{"d_model": 1024, "norm_eps": 1e-05, "positions": "learned", "qk_norm": false, "attn_scale": 0.125, "bias": "all", "tie_embeddings": false, "init": "normal", "init_std_qkv": 0.0161, "lr_mult_o": 2.0, "decay_fraction": 1.0, "train_tokens": 746000000, "steps": 11866}
Each number is 128 + 32 x the weight over the matrix's rms, rounded and kept within 0 to 255. Layers, rows and columns count from 0. Numbers have three digits each.

# layer 11 MLP up, 4096x1024, rms 0.0692, rows 3312-3418, columns 0-63
085109145099140143100088156077102169154113036080103033090137088108142119107137084116115167156119114169112101116112154151139057141094206065166107145154121210137168102100203095137118121153093155
151150134185137087099108127109123158126219150089123145081145094113118098162090123147133113135121116134102074117120117109132139169129139125091166186076120179151127119131157141095198152160179123
162112160178107133077118127133068180088142149153108164133111112097091111124175179076137126111074166094117083157105092158119068105190138152184138192157100151106154159030193119123153132142124185
176094124144095181112082115119146154145114105103143104166129171106129074138127139177114113088078113107150144119152133117135176117148108129126156195127138153058125117143132158110102095175108174
137154131121131149187132129137143106116138117160102124122113154121128140144104102099095109123148176079075132140145142136127154096094141121129073152119099117115143144109164214092088166146191139
143129100112084134140160126141102137125158109106118105138145161085129152117124165106141103140128129138120108156131125110113121096157112134151113125124134145139134136130134160150141156139111148
150173080071198093111152174120107161093164156067202190170073168211137154175127175120103154072087100095130117110100105136119202066131171109106094178104161130179121128140130090143121118131145120
158116072100128108138152137101126122102167128103065145146142105148122097128101126140107122131134139107098104112155124107174173084121121135128156123115135131136110104164173157154132160137163104
109097197095144164151172103135080111170147133055098152141149160145101117118172172142145186205133178094171145131130127089077136127102106117118176126134112058107146129144080135131093050111090104
153148085150106097112138109075127099126119102065119104140176121150105049119141145113171102143177188111121089138120110106103133103193099128127099138122172118136183123142128117102162158164126093
152124107128155114132118165091120133184195148122136114140112091162168105103142151092195148198117155096149127142135096135147119109108140124092124135135127151133087101110121128114119113141116124
090130088155143163180155146148178156109146176138133139149122106110136127139140135168175139152142069158136155109161124144139098145088146113160142148144078130081123115168127102147094060119153132
157201136192120178119096086161147103130110142211116158142072136101080079165157078109156163083144079085130071070136111187101086058140192126096126149052165177170158059127019131086153199193189185
110115147076131106126081083113193198140204136160126070111064110140126095160132087204077125131123139096108108184188042181207173085200151108178081113144067192116131131106075079068098132138138189
176134145129133157108103134113141135147077115119125118155128118127134130104111130082119147118096160121093127125087109117144132110121097147109123170097105113119145177144128125105161130114118204
151162131140083139103133099119120070100152126084092148123125121123170081169158152159087114149114106148126108137155133126081134155152121087133186117163079115114179090110103133127129156136146124
166156101144146112151132161197122148201128108088136104146146147111121141127143156179089138156109126146099084059149125142108100162069180122166101107115165091105126094125152124128124126133119088
129165171120148157083111122121123123107129110118119086102113099176141131103133163101140145151138148125151075109146119188156121087158126085103146140118097128133124112124106151133139122191143114
090155128184145183078117118154199095148105154170099178157128138134158135180107137172076151129124171113085162115144159148056157160129137146163124106116096116125085133098159092119144095101097162
125136145084110104172142172095126149146122075114117114127133109103106149116145150119127118115135100101089102072154180159144129081112150127134116147131130083214113115108179135178108106067150134
155120129171152142172119167143162100103113158119164156144122137069110164124164144123106116154134099140109082103154097197140118117155123088114122106126135169124079137152127098082112154091140135
095151081162117075174157112110143097180187131124192146097128085086143041121144083106125142098145164107157109082144177109107127127136128100167123162136139136119092083164123129181144141166138052
129123073116105097137100099142100150090101120133118090149143135107142095191185135129135125083122148137094079138088103140088164175213128126111099196129123146176127105153137076112148101180097120
109077071095086130183133148141157094123121144111152088131047204124132165070124079135093102037162157152189055101091205104166027138146136107139145149141139191115142118118184083146159103110069102
134129098115148091127090166173106148106065105132160158109178112145098119132141055157114092150165160190116092071179144098135109067126169115084073192098142130168111114144142129117120197059158161
165189171124163141114155134081147113099116141151135117219110132097172126067095149132094066108116133160148108139100121102153179150161131086104136039132107161159156175130184105184129075120140174
097163179179155134109148113085154165183104108137110112151091057103157115107113133072142092127148157158113159118133067088178190135137108160137169153116142192129138161153130131132154070122112146
163105147132091139115131078094140165164136114166151132133109158143139113129109153117101122173157136142136109181131091107140102151098105132158099093093133132199136123121151132120141156118163136
127169113105122146188154125150154103118141124127129108169100116104112165129147156179124146141168120137151128094105113113167115105114116095156133124182127179151125111133047117120138077152126156
082146157137127080092134085169161148190058171159122149140158146117159198112131138148150120122168144142112092139101158138180168109112161139088095114078126188148124083140168092119095099160140071
143196101111107188107132052144127132096089089175106131167144068107089190148144131175082153073118097131151044143122115139108176149123146121069197123089135161118134164111103148158178127145130166
155150113146112130096109170094123126119178153104061128145121171055096036154098145089056173165097195130062150070087096121133127148060161191131133135144194129131135123091057137188087168198055119
120145127124131124096158144148175115126138133137126085121151096141159101096139095160139100112101173118125130129164119140115126109143093131127110167097133114130132121144085099095172140125166108
127145101076149114100134125128146159107136147162142140111152107126104058139142132141153135120137151098128125162145181134153106114141155145111166137122123122114095091085142088165066130121107111
090156065086143129087200144131144183097176129131077130099198063146197064140159188112182195166149150072133161130093059168191123128157114143128105072148194080135101163091129103115136098111162196
147124092116186206115141111111188129192196112084163086133128074098055156124208136084175142100121157148141067180121124125089180070131080114130124106148114090126148142068127100186121094127190106
100133150135108126156147130162107164145119112178139111159089111118075122157119157109121138151136105176148146112123135135138088183129106096134134152130124111138150106074167163129137158117121157
154124130153095126080137104096087090102128103103108113130136120120150133117124072153126091131109092103124139151119104095156138129085140070129095117126080117142130161130157164092126117152088142
086112149110152121136110139150118150076113131163142132056194115109142122126174174122124063100158115069099137153135109142107155068119116151057112181159169143166094153140150150247092141129147143
136103060111135146104149182082126148165104133094115141060094147101154175119110097182133169133086103120191138103123124139108160090084141115159104045095104118132156099130201087150145130154138123
161116154123199121098145074096121098142093111113168119105177139182060181116162201127147183085144125106184138132140149169162051161133122133098106126213089162146141105119091157181156094131139134
128152139174047238132188149123148116187085031120108105131134088123162115064095114120132103185081153102047117163130101108113148137170134185115139182111077110124096152159174157116049051068200127
129074156085140172107120166159163083051134078113136071028062156054175046192111134101069145168059127097146120082138124127153157124118204097179207077104127170167117126152112136103154138114098170
121081158094153141042157130141117149169170109135180099148174108150066122168137198111117157167140165072096115101098150153119145110162123117112137085129076154072099086154168181153073049116172171
075126135089123056145142168142120147131128104151122130162101164096056117129117083117079116082105090145139072069110129183149085121078177156071131149121125144173150118164068113119139132154160109
151108163160144105095117137081124140161081165158146091134138151082097084147103165168077141100081107146142156123167087131103163157099126124120139133118148171111132117140196118002095090099066094
175143114141141134092127174180080135089107089113172177088112138143163145095094134118117129095155143142143131090083134099110135168170093076099160103101127081119129127081102111147056131148100148
148120107123212133132109153156148091096163163121079095112133139163157101177136083139100129109101046105147170191118138125189094120143119139126130135130138149099105115123081076156105168103175092
156105100150141141151065108106134173129123160161109124166156116158179149143165184160172165137134204161148112066133167184144119110162143148121142105189127169150163113220130122146120111134126154
132091166163150132136087117208162123054038225115131181117125110179138145137140083106155043067101149188141123090147099142079119100006104129132138161122201156084131148101042152152177108171164185
112078136153111164152120124123130102134108121122131139123088146090074067084118050104175147066121133067152136166065133129138157148116167124164143130122108129117131101140119174102131152193132101
153105107150140123122153092111088142112101149115174174124123135118159121141130114100119196107107146090123105158091126122106085159168186173128134142152133081090151138122183185187127127117137130
103168171155111131069176148125135117111122123169137088145114102180101125200151082132101136195119165108126130089148167029112114072187102189115105140147112136172093152128131157126150127097176171
107121162129129160133103159173117117186143121075124153147114120107123149099088170102100167140086171115143106111143238118063119119137151132068155073132125086197119114091190148096145093159127115
153188105119122101127195126154105120193163082120145051162102107119148104166094145141168102154069151104088090143000081139147124113195197097089182196104118097071118110165088107136154123093175067
151153109158127153113122124156148104137077115105124118128110129091115161122127118119111169155117123132139100075129147121127107152100129145130132098119121203112158139114157132151107122119183086
140104159158177149116140112148105154121133137111142153105094130113137118147091133114103139143097143114141104190081125143090134185111094125117163123122148133097132196111141131173121126099136147
192193178126135060107176127139163167144129106123098176145102063114145084117140142195106180124131171101118119115166107151195180137099085152159123124126119208102172203120165097118063092137093145
111113096169148091098094134172146081146050150069191128105138103069085103140124108101107113090129145131098137129089145098164154153106139113130114143175133127116163122133168052079117177160184046
126136203162108146144121115092169167127116138130136093127129101124105152170113137061151115124150168139150123120193147157127128131060124130136096106157117193094090107128070091102128135123135149
101141095105124152156120156098102171063118175142063114148113190108176073121110156091172133100133124069130111175117177132127140075145183126160134145121166118156091118095106161133149108128134149
148145136117057146149209060134108056083109069116136176147173148130158072142158130060113112134117186114065074125146127088053121206160119089176102139121160144123147083153161193136153129142123138
124102149171167194148161103088175113119168126109108083064059124119120070122130112121100105175186112161143134111131141167127080146095097074069194102093129108129182171107183095129134125158093140
113121173096121133120137145119151128117121122140141126115142136113093121225190162162125125122074106138132130166180139113139139106129181095102108117139128122117125152140123136117110064156134102
128057146185087151183171144116100086086182102159120196143145075144123108094083096168079142092190053124128162127151176178169176107123104119135135150091088155186129127202145135083072187096162154
173105081117145142148128154143080097182085126177078076157141107120122178161170181108097141140158180139158114107124125080146088125106100152105113145134165152098109112106172076134154102146118115
140134150073088142193135148169139099105137136066108177094105105094165058123238119140119127168092122114102119089171141109106111157089112142081120135096102160100129127104190094076088090109157144
128163109140097103129095123087169115116115123151162127152168113126059130089159162127069125060086158118057059118088133132186117081116151143124154199130216160130148115143106095161192195069120130
191164147083113127091179077159064169122188141172107115151115159111119079156150093166139176111124190088158106073127054140164101134192181156136144148134100088096200123157061109087112083097102086
134129159129159103114099146162095089150123189131153145162122122198124114181157142151112169140100094131145145166066153165137138132111089150067126147113154155129095127096149124159132140135112115
158123099125121123144125171082145162099142123106108122054134139081149161169125158152124125091133131126098141134119166152140134139115115130172135176162122138156065161131174136172119181123098149
158057198156138088118163140131102125137096139112062139142062131188095120122103030104093161169122100175167145118171090082078188122152082095070070186131159138135114087124153108101137117035177146
145113138085118141117098141089111115076112117132105105132097108095120177165154128144059087117104161106106139126051111129121053133063127081168160174145150162173130028106137088162146063125134123
078083193138145146140140143134060185122122087121119116128087179146141155176134116086090140141140133114095052113126138164115124098098092152183129151134169113121094102129103153166147158131099167
081170176126138094105135119126122130189147134104138166174104227125118098171106104121145127097094068118107173107114105142170159068158146119117011117171111141103111060161165133162156139102090166
122109157121131132148118135084133119114152138120149141104116130141125159164131103174119135132131122121227138091131121169153125128110159110105165134108153153186090135138094105135132110114111192
116163114164123149155112099090130160136154138110151112114152106120107138104123108138084131111135137131112139133109132101121113143103178144154130129096140102130155113137125124097132132140148117
085128155068121137102120091190121167081117115090125118049142111152106065109130101169103104167145124068153172141111057175201141123075105125178096179164050049174070054132125082189094137080131096
147144139187112105123143076171175126126092105081132077169119144089113158101141119118114064148115068134093116102093125087079131103159126104137144144174170126138131158115120117098096140164144138
089128148222081088073096151131137076076077117090133090116183081128088118130167146101143152186088180158114153105054183101167151100108190181123112121131121070108126151132150111124195158113125074
131185177139147147168106087203118095152132117117136096125118134148134149164111154139148102079111107146057088109123140197140181121124144144117120208103147111192151147206136057124215186192188199
106094133086128078157066191107172137119081102120141092135165127169103128186168184115096154169078145140156118119142195100132167124186162123119120133148182117144145128075138044064147162138116140
105144119163122147090088213113143129087129147202126109159122070130118131150119166123110175186112134125119104032140131167115181151144128119090091133197070191173122090162114166179129099084163125
114085144159118120108151110107100107197134137119164159170114204091164114132184163099044106103170068100153101153119185180096182073131184130131132081164093133164099125086104114100110089124113112
120145189075137163126168104114126162132128065166084109105095063122138141139084085115176075080163148143140085148102179181150117152108103070072186149072133118121131099149140086145179151117093123
111157118166152146143154097126098117158146181112077166096135156098099099092163169140215160099144112103128119112114133118143152153111120196123065150165169147153105085211046172115161119171116077
175190098161131100098074129101121073116176111153113145123133144147114056138144135152120119151105081126119117149124159114097140149145129081094126158110078146186144120141107137146127106168123200
088094106141122139097085212124133130208114117136110138177123145122138120108097196079119126160055126160141197119142109136103130181140117120114175146162082109075095135055154082149166104144091141
140138107144138100139110171129086158105111151086108134168154153160097108120154162114143073147083134116135162139106103140100121197135118135134204115131130108093142126106165132122083192132128116
162118052108160122095143129204097163101127125135124146116114135154173163092145106080172135143187138072117060071083077077106110121150105099191123104118114079136113183076067108112118079093196151
136140109125143157155125145156149196108121144105151121122149125111128067063093071115113129088081192112175165130122075135096090108131134159101178114119159130143083130111174171190157121095089134
136182103155188143113120102120144107146139147121131153113115137115147102127153153124127068156093151134099111111133153111136102181152100055141167186098122127123100153101185118151124117142122137
165145179081159103140122117141171119108101123150122139097166139126086114150106109117107118157107136142038115098123103165093148123101108089090115096152103117122097109156113182085087091138117106
135157151086135133123112155125050111165102146126170145142045122072087080105112110164133107117134253107084123118140162137132141139107096109099122139099181088171175106138156198095137118138153132
159154151205097140176161139051153168140104137093147136124110107137077164136116208121061033168141143090104105129130069139156134118169171203153171123159082139151156134136077149072108138174140067
181158108171122141096163170093119094117100049111073114130116143118111130137141113071126138187113176116158134116080108129125119125115156136090132127092124130114128123154130170150140094163167159
118084165148107123126166092096145128085131143103172143144176092131123142074096110147113141185169160126126112143116093133065207074114150126153165131105147106179132153145106116123130125148103109
156097099121116136110110168152087134089105090182118112088093134127061117118107107185081134154104151107107087210125121099158157136173143166111140173087187139129105142165158110174169143154076130
085075125210107113182189158127143130160111140150083141127180149105079204096141099114130138105127151141139118103131120103106108107202056129186149078180104115065144119134169138099160088117150086
208120170150119102125111111092128160088104060125097157084127186130100135120135145140144100152150140088120147155098147121082103120042093098136196144098126118063123090218147220119105082134153140
065162098132120095111120149128150164157141094138134159109120106148147127129096079112179121115134136136136129131116076102116138068094146112143116129138126104117141134134108101148144123151151124
176091168121096157151109105170153071119116153056135186114135034102124051139140152086147148058173109108205132165147143059131142119139164109099150113101108111099105142104102159192127126108134120
132122099140103177155118136092100090152115115127083104117154060127147107106148097117123149097171074087097125161150126073081101096090148100087150141153096152131094062139087118110114103136144172
111156145156119133143096092087106133149117098141121175119146117133115131099101121145107143136117135092108163090139084197137145110113159156080112100110101144134137124139124113087121134101122143
139119144123159100112124081126125140127119142165073148083118198157136118148144123149126143105081118144190129127167141110125104187134168114108168107099159151140133144119160102167175091131183163
142169121097125156168154152128134093187113157142106143111174104133133144155120147141145091133143108107126103086104148131086163158137129138124125181134149105115108174123085094110106094147135189
156124121114110130066119133161108102097119135171173108141140121131106107140133088119108123127102136171219145127142128087124114146138125116120188119133146112146115151152071113140091134174113147
# layer 11 MLP down (transposed), 4096x1024, rms 0.0563, rows 3312-3418, columns 0-63
150088148184133145124144128206151130070156151130099092134117147130112130145129167101088140184115091119174156163133121081123189137177090156121173093108185075151106132158099157173137154116093120
109106125114184139079084173086117141025122108118122165086134152118117136151152178167146111153165112123147050192156159134165152164113117119175133126136219114083101105144162220122101143139153173
234116106090132112082181065104177102096167116155102059170166090102053132199105166121140077083112109147106134166165128186131189135116156060053094119080171067133151123096157137098135092137159070
120082142086164091082152096066133129129111096103155126107151132096111178142103149118152122100167113138138129191143152164111133143133102170077151079125139150118094119132151152158161073077160140
184141140111152147151151135115144162139136134137139119117188128186145102106139145126130125132129153145157085129181079140114107162132124135169164150102113071103120116145104097149142158101089168
140142110145131157077123141101170177129144114147124142176077106123085083137145135161133088126123136077169145056118146174106091142083113169102124163127084108121156150158127122061168137113140094
076136154097148103128149119136100136120162108092067147139079132092125124157117139114160096181141114140089197101173087143163095062135103143146048194129112124092136108150118143188111139134150129
087096125092107121104087142108119173118107097146163144086151082113098110132151090105113083110118147130144117154111072145120109098146104111106099142142187143131105147092153103100123110147138137
168061160087125163131104123065136172138101177114117100090116135168134152129151189133112146055169132120097086147120073127179095120133128138097085119130079150183093114141090068075115104092117147
094125153132081034161127190119154169122051173109143097160117132148096114129109093102170160151197148125133164038118045107164129134119125085144077144151115184142181146111132148137148111109144154
117121124156174126136130143145144147135109120113145162082147167104126122141105113103120111112116094090149139106128165102127137147163133151161140168140131083177135134152124148167131094106174142
121138131100101077100079150130098132106109082128114123124103146151105096149110168082133156176156149147113101152116097130127109133188078173135127131152127129184152136108090072106143170133117093
140121137110159110091151195078126143116107111130110182100170071147150114127122141182088154121131187134091159170133069156092060159136106133182146147131130178104078023168178205139107166143086121
074130123095137023101167081115201122123077173120164156121136148105139179169142069071128111171168171130187108106078149063135127156108118161104146129102119119112146147142094118213100150122137144
146059098132148123138142140107129120126151139124152161124155114138138131153109063153170123140155091123128104121164119118107129140101128160126139049150064138136077114108108142188139152158176117
116100142163135143166124113112115160179106139126118158111128154135115212122118166138154095134113146175154092120128115118156170144113139133123103170109134122136083137101101201130140170060155138
107115124110142121103134127093101121101096175170121132118077135134114132158092169158137139141144124135118144154119129134152161073134132116084160155152163107166168106107160114097100141071121126
121101089110106167143159125061110118117203100146121118077129149165140107125121149090120117075113166144158078116124110116064109172155150140164124139126114186178161154166137128115138112170116150
118107107114118107105123110086106185114104100151125175173069087106175137095130082118169139145068086114148153107083190170140118071147192125134101096147167232147128140119104136147156149109113081
113131077144107116142116093153120112139140112125092120102144136095117105148130127136118145085132125129186108123130121113085156133117138107091103137121113146108117144151106040132115189125146131
122174120118118128171072135126124117115146130172087085132125155183125120134080121128097164120141153131159159133087160108125084114084091174184132130088079118130154142100129134118130113179094138
076168097046107065147110137074121136135099075092141171169127107043088149189120156134142090143071111131148088177144158138128203150153076144141119093160124088127125127125113136141128149143223138
133139126153164124120139132140171063155136139077141173113155089125132166125079146145114131147129159065159170152113094135105123137108141154160179080117153101155104121110135190133161103099164099
065106165174095168147140152133177088176229127167073070143148180161097201156129096072182170116199110199131113038056118135136057213100134178114089182066099112079058125114114122145112169168138192
106115153105163150105139141142054094158140163178062122148120182105129183163097089149148184156143145114142064181118115111147181125191147171119195075128104105120123139171088176144128097175099072
126056112100061102157076136119106122158098098147176140121124136074115148171087173102129128121122078096091108168103120111136120109112111065172194066155199132220122122145129097158144134106090104
127105082080191130153080172098061146165138087115126122171145120149175165094123151118070139126162115120121143150095139174154162138121085220110193103127204125173142100136148191101159137088137120
098134084113116123117132176111143166090073138120115131104139141133118176129172141131115086138092127143108104124110115099145106119137140111114114159192152144093132153156142149175098128116120117
131118100094109151092072121108143110106095146130098116094119094127163153140097122124140095133207133166136142158122127139113078086209142122194110113136114120158140101176108131114140149142149137
149077157083099092163152178117133126147135092139076157123124073105093046056091119088113187130124098118188149093099103085156122113115157119142156149121090110137160206105115174115101200162091136
085134190169146083106134141159181157164130206150153124111096171124116129161211092099103170149115143208114144130103085156152135121105096054174173137163068123137119102111184114192158079100136116
090082123170165093099158052142174069091161138109125115121091179075194100171081201137127111162099138155193114085094119097093063165089118162111107148103115104095098120139141171172073120142133144
122128124098119081141109186143110103115138118145140148110164134121145122106129135124145183075099111160090112151136130099126099105146127125142130133065139138135153109083163137148122098139103092
138131193143140123162190099124118128128103143149126084124091153133136113100128160153152123149144156127116145115195152122163144166136123121174100099085112161130112089106155058159108106134104124
191151179242174137181091130082135134134125132167161147157034227105154183099125075170155161147072141178091135103137165147114111106138154097135100244092090146088150126175149122132116121148062012
101092080099101141132128145148129138106126195115124165059103160153109159048098122156102086164161150149146106168140232124131066124167171172152159111031057159158124161148085151085125163179135023
142077098169196136130102165159117130191080142077122157172160171129137146107158167136153091107133172150142130125107152131138106111160155145137144090135104126111133144110112086087120130135095171
070147067144134148178122152147123165169136123153117135131152135145091141105142152136137139094135194142119123129181144168115102179151087117117183129142157101104053123148113091132101148133144124
184110159180167119145110158117132117192156110147162122071082127073050094146110172153116100107156108146138170080150144098087136155110117128143147082121127131088119123054069085082133177101123086
174166180122129081076132113148161133168086109141167117164101193083153125123086099122133064151104091106099139134171108111098127166149149094122124146094183158103134163119156079156134134157120086
103086132086103147124048103107096148110166163115137120077151134142150111164103137134140035118120121117101137125117119074083148162119154057120173126059158130167107138123082101131141148155104125
113118188125150182142110161108080169185142085138094187123147143072060107076105139176133149205048166127170189141080036097131133140153108093156069164157155122055129068158104110077137132141174134
161195144154069090127181105129165065100130095129167129161102142185081191096120129096158105163183098160061119152171123150089162115147111122129110125128125141097100096127211180137094086132195146
136181139136162112110181169096139210155136163167144166143123131086147143124150097116128078094159104140163196116123146163137058147122134121114116100118140087104158188109101089123066173140112141
165153075136154162131133112164086111131102089140120092159114123092141075115164153146080169142133201093085186148107116077156121135148109095141154178198094083036140196121097115176186109082092108
124182117109106108143177106131169152076119116110161145163159106095069088107187048163134147170072147061172069078105057151104124105153127091113154150201057139142141127135124119180085149069110151
073150140130102146141115116116129131148123119142131107141150050115129130131141121131171096138131156128111072116119132108149149123146134146102070130115112119162132097150124119045128070083134142
182102146098122140135152126106198117145098109121190126121108131092112182091074148133146135104150145159170096041135141174115166118049127125134156114193140087183139103167163191111162045126142176
140157106113122118121130206115144123099075116157117161133140072126116164182086173181137136146099058090119166147144172145096138060110101118125130091105193127060125126153116141144188152088185141
059112122160133172204112153107137119122139094116157067152133130091100126106231165153153195172086105056138151111127134109164138100168142132209079150127106164214080117146152169097153094106132114
145133116153115129100146173110138112194100128153120136166149103105116101133128101170081092057099141121114090127127122135116175105131078124137139124165164087132123162166100150191119127129116157
132188135154079124129149132130123145184141165084137115119138093173126111149028142124153161094112127109169099192067169082181139071103122162155132107109098108139093157084093122110151113134083126
108116124089077128148113166091172120098158100140173137151137115083145134164152130140105140113107110117119079129101171139114105115124064041133137147082201153091131166143099051084121118107170146
135166119125141147088104084109156134163069120116085180089133098075153128139160071079116049095205115220169133083111167161106138177146137174162107103068095111142116160129153164115170115116165124
176141189116102118155097021112071121134192132125101153136181127110093114113115123086130135138104085144114071133123215131112069134113084143144099056158079221196168158158134111176089122100112139
128149134053154100137103148143115141143166156120103162088110144119076117092152138131105107115132143098128132174104136147123101139138127155124140128126154098148116149122104126113135083153099156
175123166151131071127134145096101109130158073108123111176155126135099132137136117137175128171168149091108144102094112143137130150166154118109123145167114106169081149123122096107142124174113164
151150096083072151128093105159124107113060148109095134135122154119155182072191197075179120108117183134111112109159130118063095157122180141161119134155134088161095100075074131143112057122222111
159056104102140217098125176119105093131137136157132174119072121147132171102134143103095132112139121165123136086176161183162128163119122103108146174124157130158173092113153148143099101172181171
109100101121183151152119130201157137127161135157130171124155177062126143125129147119135131090153076101118172104089118108120120083079138099141142117152108125096133116168117142152139134101140201
123085160183134091151118087158189200092090150199134171120085120149139198143110129158081112104179100165082169134137134139176112097171100111160098079132180079120194145162084114102159085111122126
144084087118065125098104155183176255162111159150078137152178103132151130154130046167135164127128104087199128153139157212077177140121142096210092113086129085153164160115126082129147041179101135
159121121097106139093151070125105100133081095134156105090116167108100181101189164094093066157139148104106063180161101116158126093180192144138158119144207098089132171163110113110154063123138171
142102110158139087112122142125154150126102102110131104116083147114150115151112106113116046156145172093127126156096085136127133149149178159138160164105125157122127149088119157146118161131161091
116153106101136135163051115071154134128181136070098180133102145123165105144122104118093106112127144119073161123111149098150113167171161169113120069050115135059098087074123188131175138122155083
157068126092164165073128167118125145079090076112098163078114149141116119101113116123141117144109176121163117092174167133172120081140172105113118110115136117120119142136136121143126191142168115
073073104145144051176153151050132075072183090142146140118145183140134125192077159101132154121155125060197174104103093180088130163148158072124147118118113104145145110150105047136151148153158116
088138141131146077092210178197111184093124139159199128130136214145148119095096182119149119091168107145121151115128051096103097105120159109147094134144112175070107140090114159119091088053205134
088127126118115110106083157141125133155127144075105137126112120139168086114105188194154146178129131128149086100129120117147103160146099084214095107119092181207112140126187139139128057149103139
125125145079155121173122126126144137076167107153093144088102154079169145155101124058114088128125169126165105102146098118153128153128105179171125122150070129136174125129193135130142157115123153
091175178141150125148107099178130163143130162152151168140160086111139061131165117075129143160170119151139056129151124152091093122124141127131094114095138058126172160134133153137127172142091157
100179114119119132136050168160115159135137109145129145199139091155118149116092193129151156091103097118159117184050080081116099109161116114085113100132134102149130152176153086144123134157087171
156104089156153137100135140165160151145091124177129163176168176171141123121193139129119123029175104082108143061167139095103135105136192115063181128114147128106152175223151108147152045172109117
089121116074090064097112078096132073106088157128108120125111118164203084097070123179114111117079116126133152114129099140128179106151166066108164102153148161164190136129151206168052137144144182
090118104155148111124134145089172131130114156113146149107108077112144083129064060151098158184171171096148169121176117153139098133120152185152138149106124184175087109186147089140137101065151145
087125137141123150144136172151095146120121105171101132121117129162105149145123174070137120106165172157070139131085157070140131148170114180102156126085159136170120168102130137138138212107174097
118108115099120123121152154139148143101110144130117135138144119125159120099142150112155195148157124115156130116175094138137166111117152107127140103139125123103140137154141128099122154144121129
134133093201103139134063077101117113184109131141135089141175133108165194114073109134110172054111106181112136123160147146045241134141148121102152065082158100147141160147033157124188122095167109
104168116059158145105110149089157112211154161130079086054138160116097139111121164123178119095182131121166087125126130098128096094121093095095152104129054138097086082188115132125175114141099167
160164148135145151133162106171149081105146089117178089118127179148136118135095105216152177115071110123103095136185132135164137156150132159115150172175196136120154105183115152148102109090154152
178103104172167149141138170105164151101085167138168160115144185105074156132165171112076130175096120146107056139104065142090161156137119132128126135080124201111106144101133163119119088147074135
152129072132133095211089161176139141134112066172115119183161111200145138165128120197065153111119138159138085087156097111108108107194057082121143105134157157105160112190131122100110127086100110
104188121108152155188142111151109096123111108227167190154108141181100130195167143146091133096107123156099165093173118136183148113126173178123162144109067004134143167178174156194124137115161126
179148106102094051125109156097064167100122136131012126108179161072172024101084169105152127083141108102115149195143103110087099043071133126191167150082194073127133178140086173076120146134107164
126148132107130118132134127124152170141185131146174146125072127077163110146255166141176117123170139141064137149128117082126153120147122101156131163128111079103147102124139150063126133139074131
116099046145142123104105097193066101137130048141115089107106102136110074111109155134136128126175116175127080137155157103099112107162113125071159121131075121078147140160142050149074140112072201
137134133125152178140113124095132107194153083138145154193141158085125202121113106101114136098101138107051144107156129124116093103128103138094145083127094112102096120092129116133145123125112117
068154082110079110186148083082160082177159206146153126100173133138103169095125118117133117078088154082159119130174096126138152055088110121120070146172138124200133137121095172142054016132117134
124174102122144156088104177143144141120097094111134160072127176115165068144118097092118076155127043105114085154095140159169098124113144182203113056166077104131148078134168122102191091123180124
058112094035095061098157122082104184129073127078146198114114133140116153159097166165156102124105081094125123127107141178120157219130123105170103152118065103121105120155190123107135146140130099
140159107123175124124118100127088110168082153119135139160108125149090105148125059161126106102165077145194134159112117081083087166146154082173148162077157112108105103158104116090103116129135125
133073106103125152116177190115129142161122070151098121144099174136150073138103109139097156108094113105133123117117094112119171107114150186169110145149143129172166166129160107122131148090135127
119128150138152160078177153127162175093127126118100145143143148148121130072137106101144157109096179108136125134145180086117086149175114128141142159126138112131139174162117109080140156077112147
157066116213118121075144135181130126141150106106103078118138116109117193172101134074111110114150078126127192138085135182104129191166110075156126095061092168100077123131129108218142096126119113
136128094086098150108097187175112180126157150130110122159169107123159148135108085148132136138156087099133159126151125123111106130069140109134148109102123156144019138135153104127144125096143207
133159125131117129130144146150148101098143175110139126144126167127099176110154155139091147103152147118112124078135098138084094122106101068167045114127081111057091157107105085058137148140104147
117113111104121102220125106082136137124168089141076170148073128096097111167189137138091138099157146101123143099087140109138088094167127045125070144131114117084165056127122156097154177125112133
132157116085087138135093141193111125130107118131095170147231117160154175112162125146098146138160081201070095112095196079124140148091100077137127121114134124118104166109135154154089086064104110
143089130112101192081139122110160135142147103110197167136088127168112059065119160135110152117141097158111157122140144126118124162184141163037141135088081096109135135146120132107121149156103100
146181092092139106096133114052131177114116184202116095169117079079118149141143105186078179109140107231160099126120080149136107180173096103108131096135198112153117105102083174158087153127137095
149061123153123137064189144157150093145121134128149134077139171138124131115154082116116151137150135083138102082130120147124135109088134121133084112116182126104077172236100110175096163148141080
126174175194122141086183100138171150135130080157162155110130110115130160139156069172127069153115129162156112124136141156115061178089139121163114110144114116153131178159081138109080172159132122
138117117158158066116148155078123116139139094116164117169135141106174138137103100137096110142167174173120199153132127140139136142120110091137152092107078103089090115111140127143115121124077101
161091140100149129081128141164126140072104116114176134160096149087114160118143126101124126120146139149159131120122124105129129136151145110151151123142157116165106147131112116152136147138096116
140100126136073130168203093114086159123149108135200113139184108103133139141115135094110133096134149122112157154147130144120157113144080075165104133149133149092115100120133116113095175134138160
138107147154141129117091109145121134098121130116147142072092115138096140104155109136122110147138115085136115127138164158114143173111133147075133119133134176133120114125132144153084127152149116
154103099119110195151146084085154149148124116107155087130154115140112152129142102077131149175143107125124142089104172063119112136141134165107119129136136146138118098075139138111154118119184126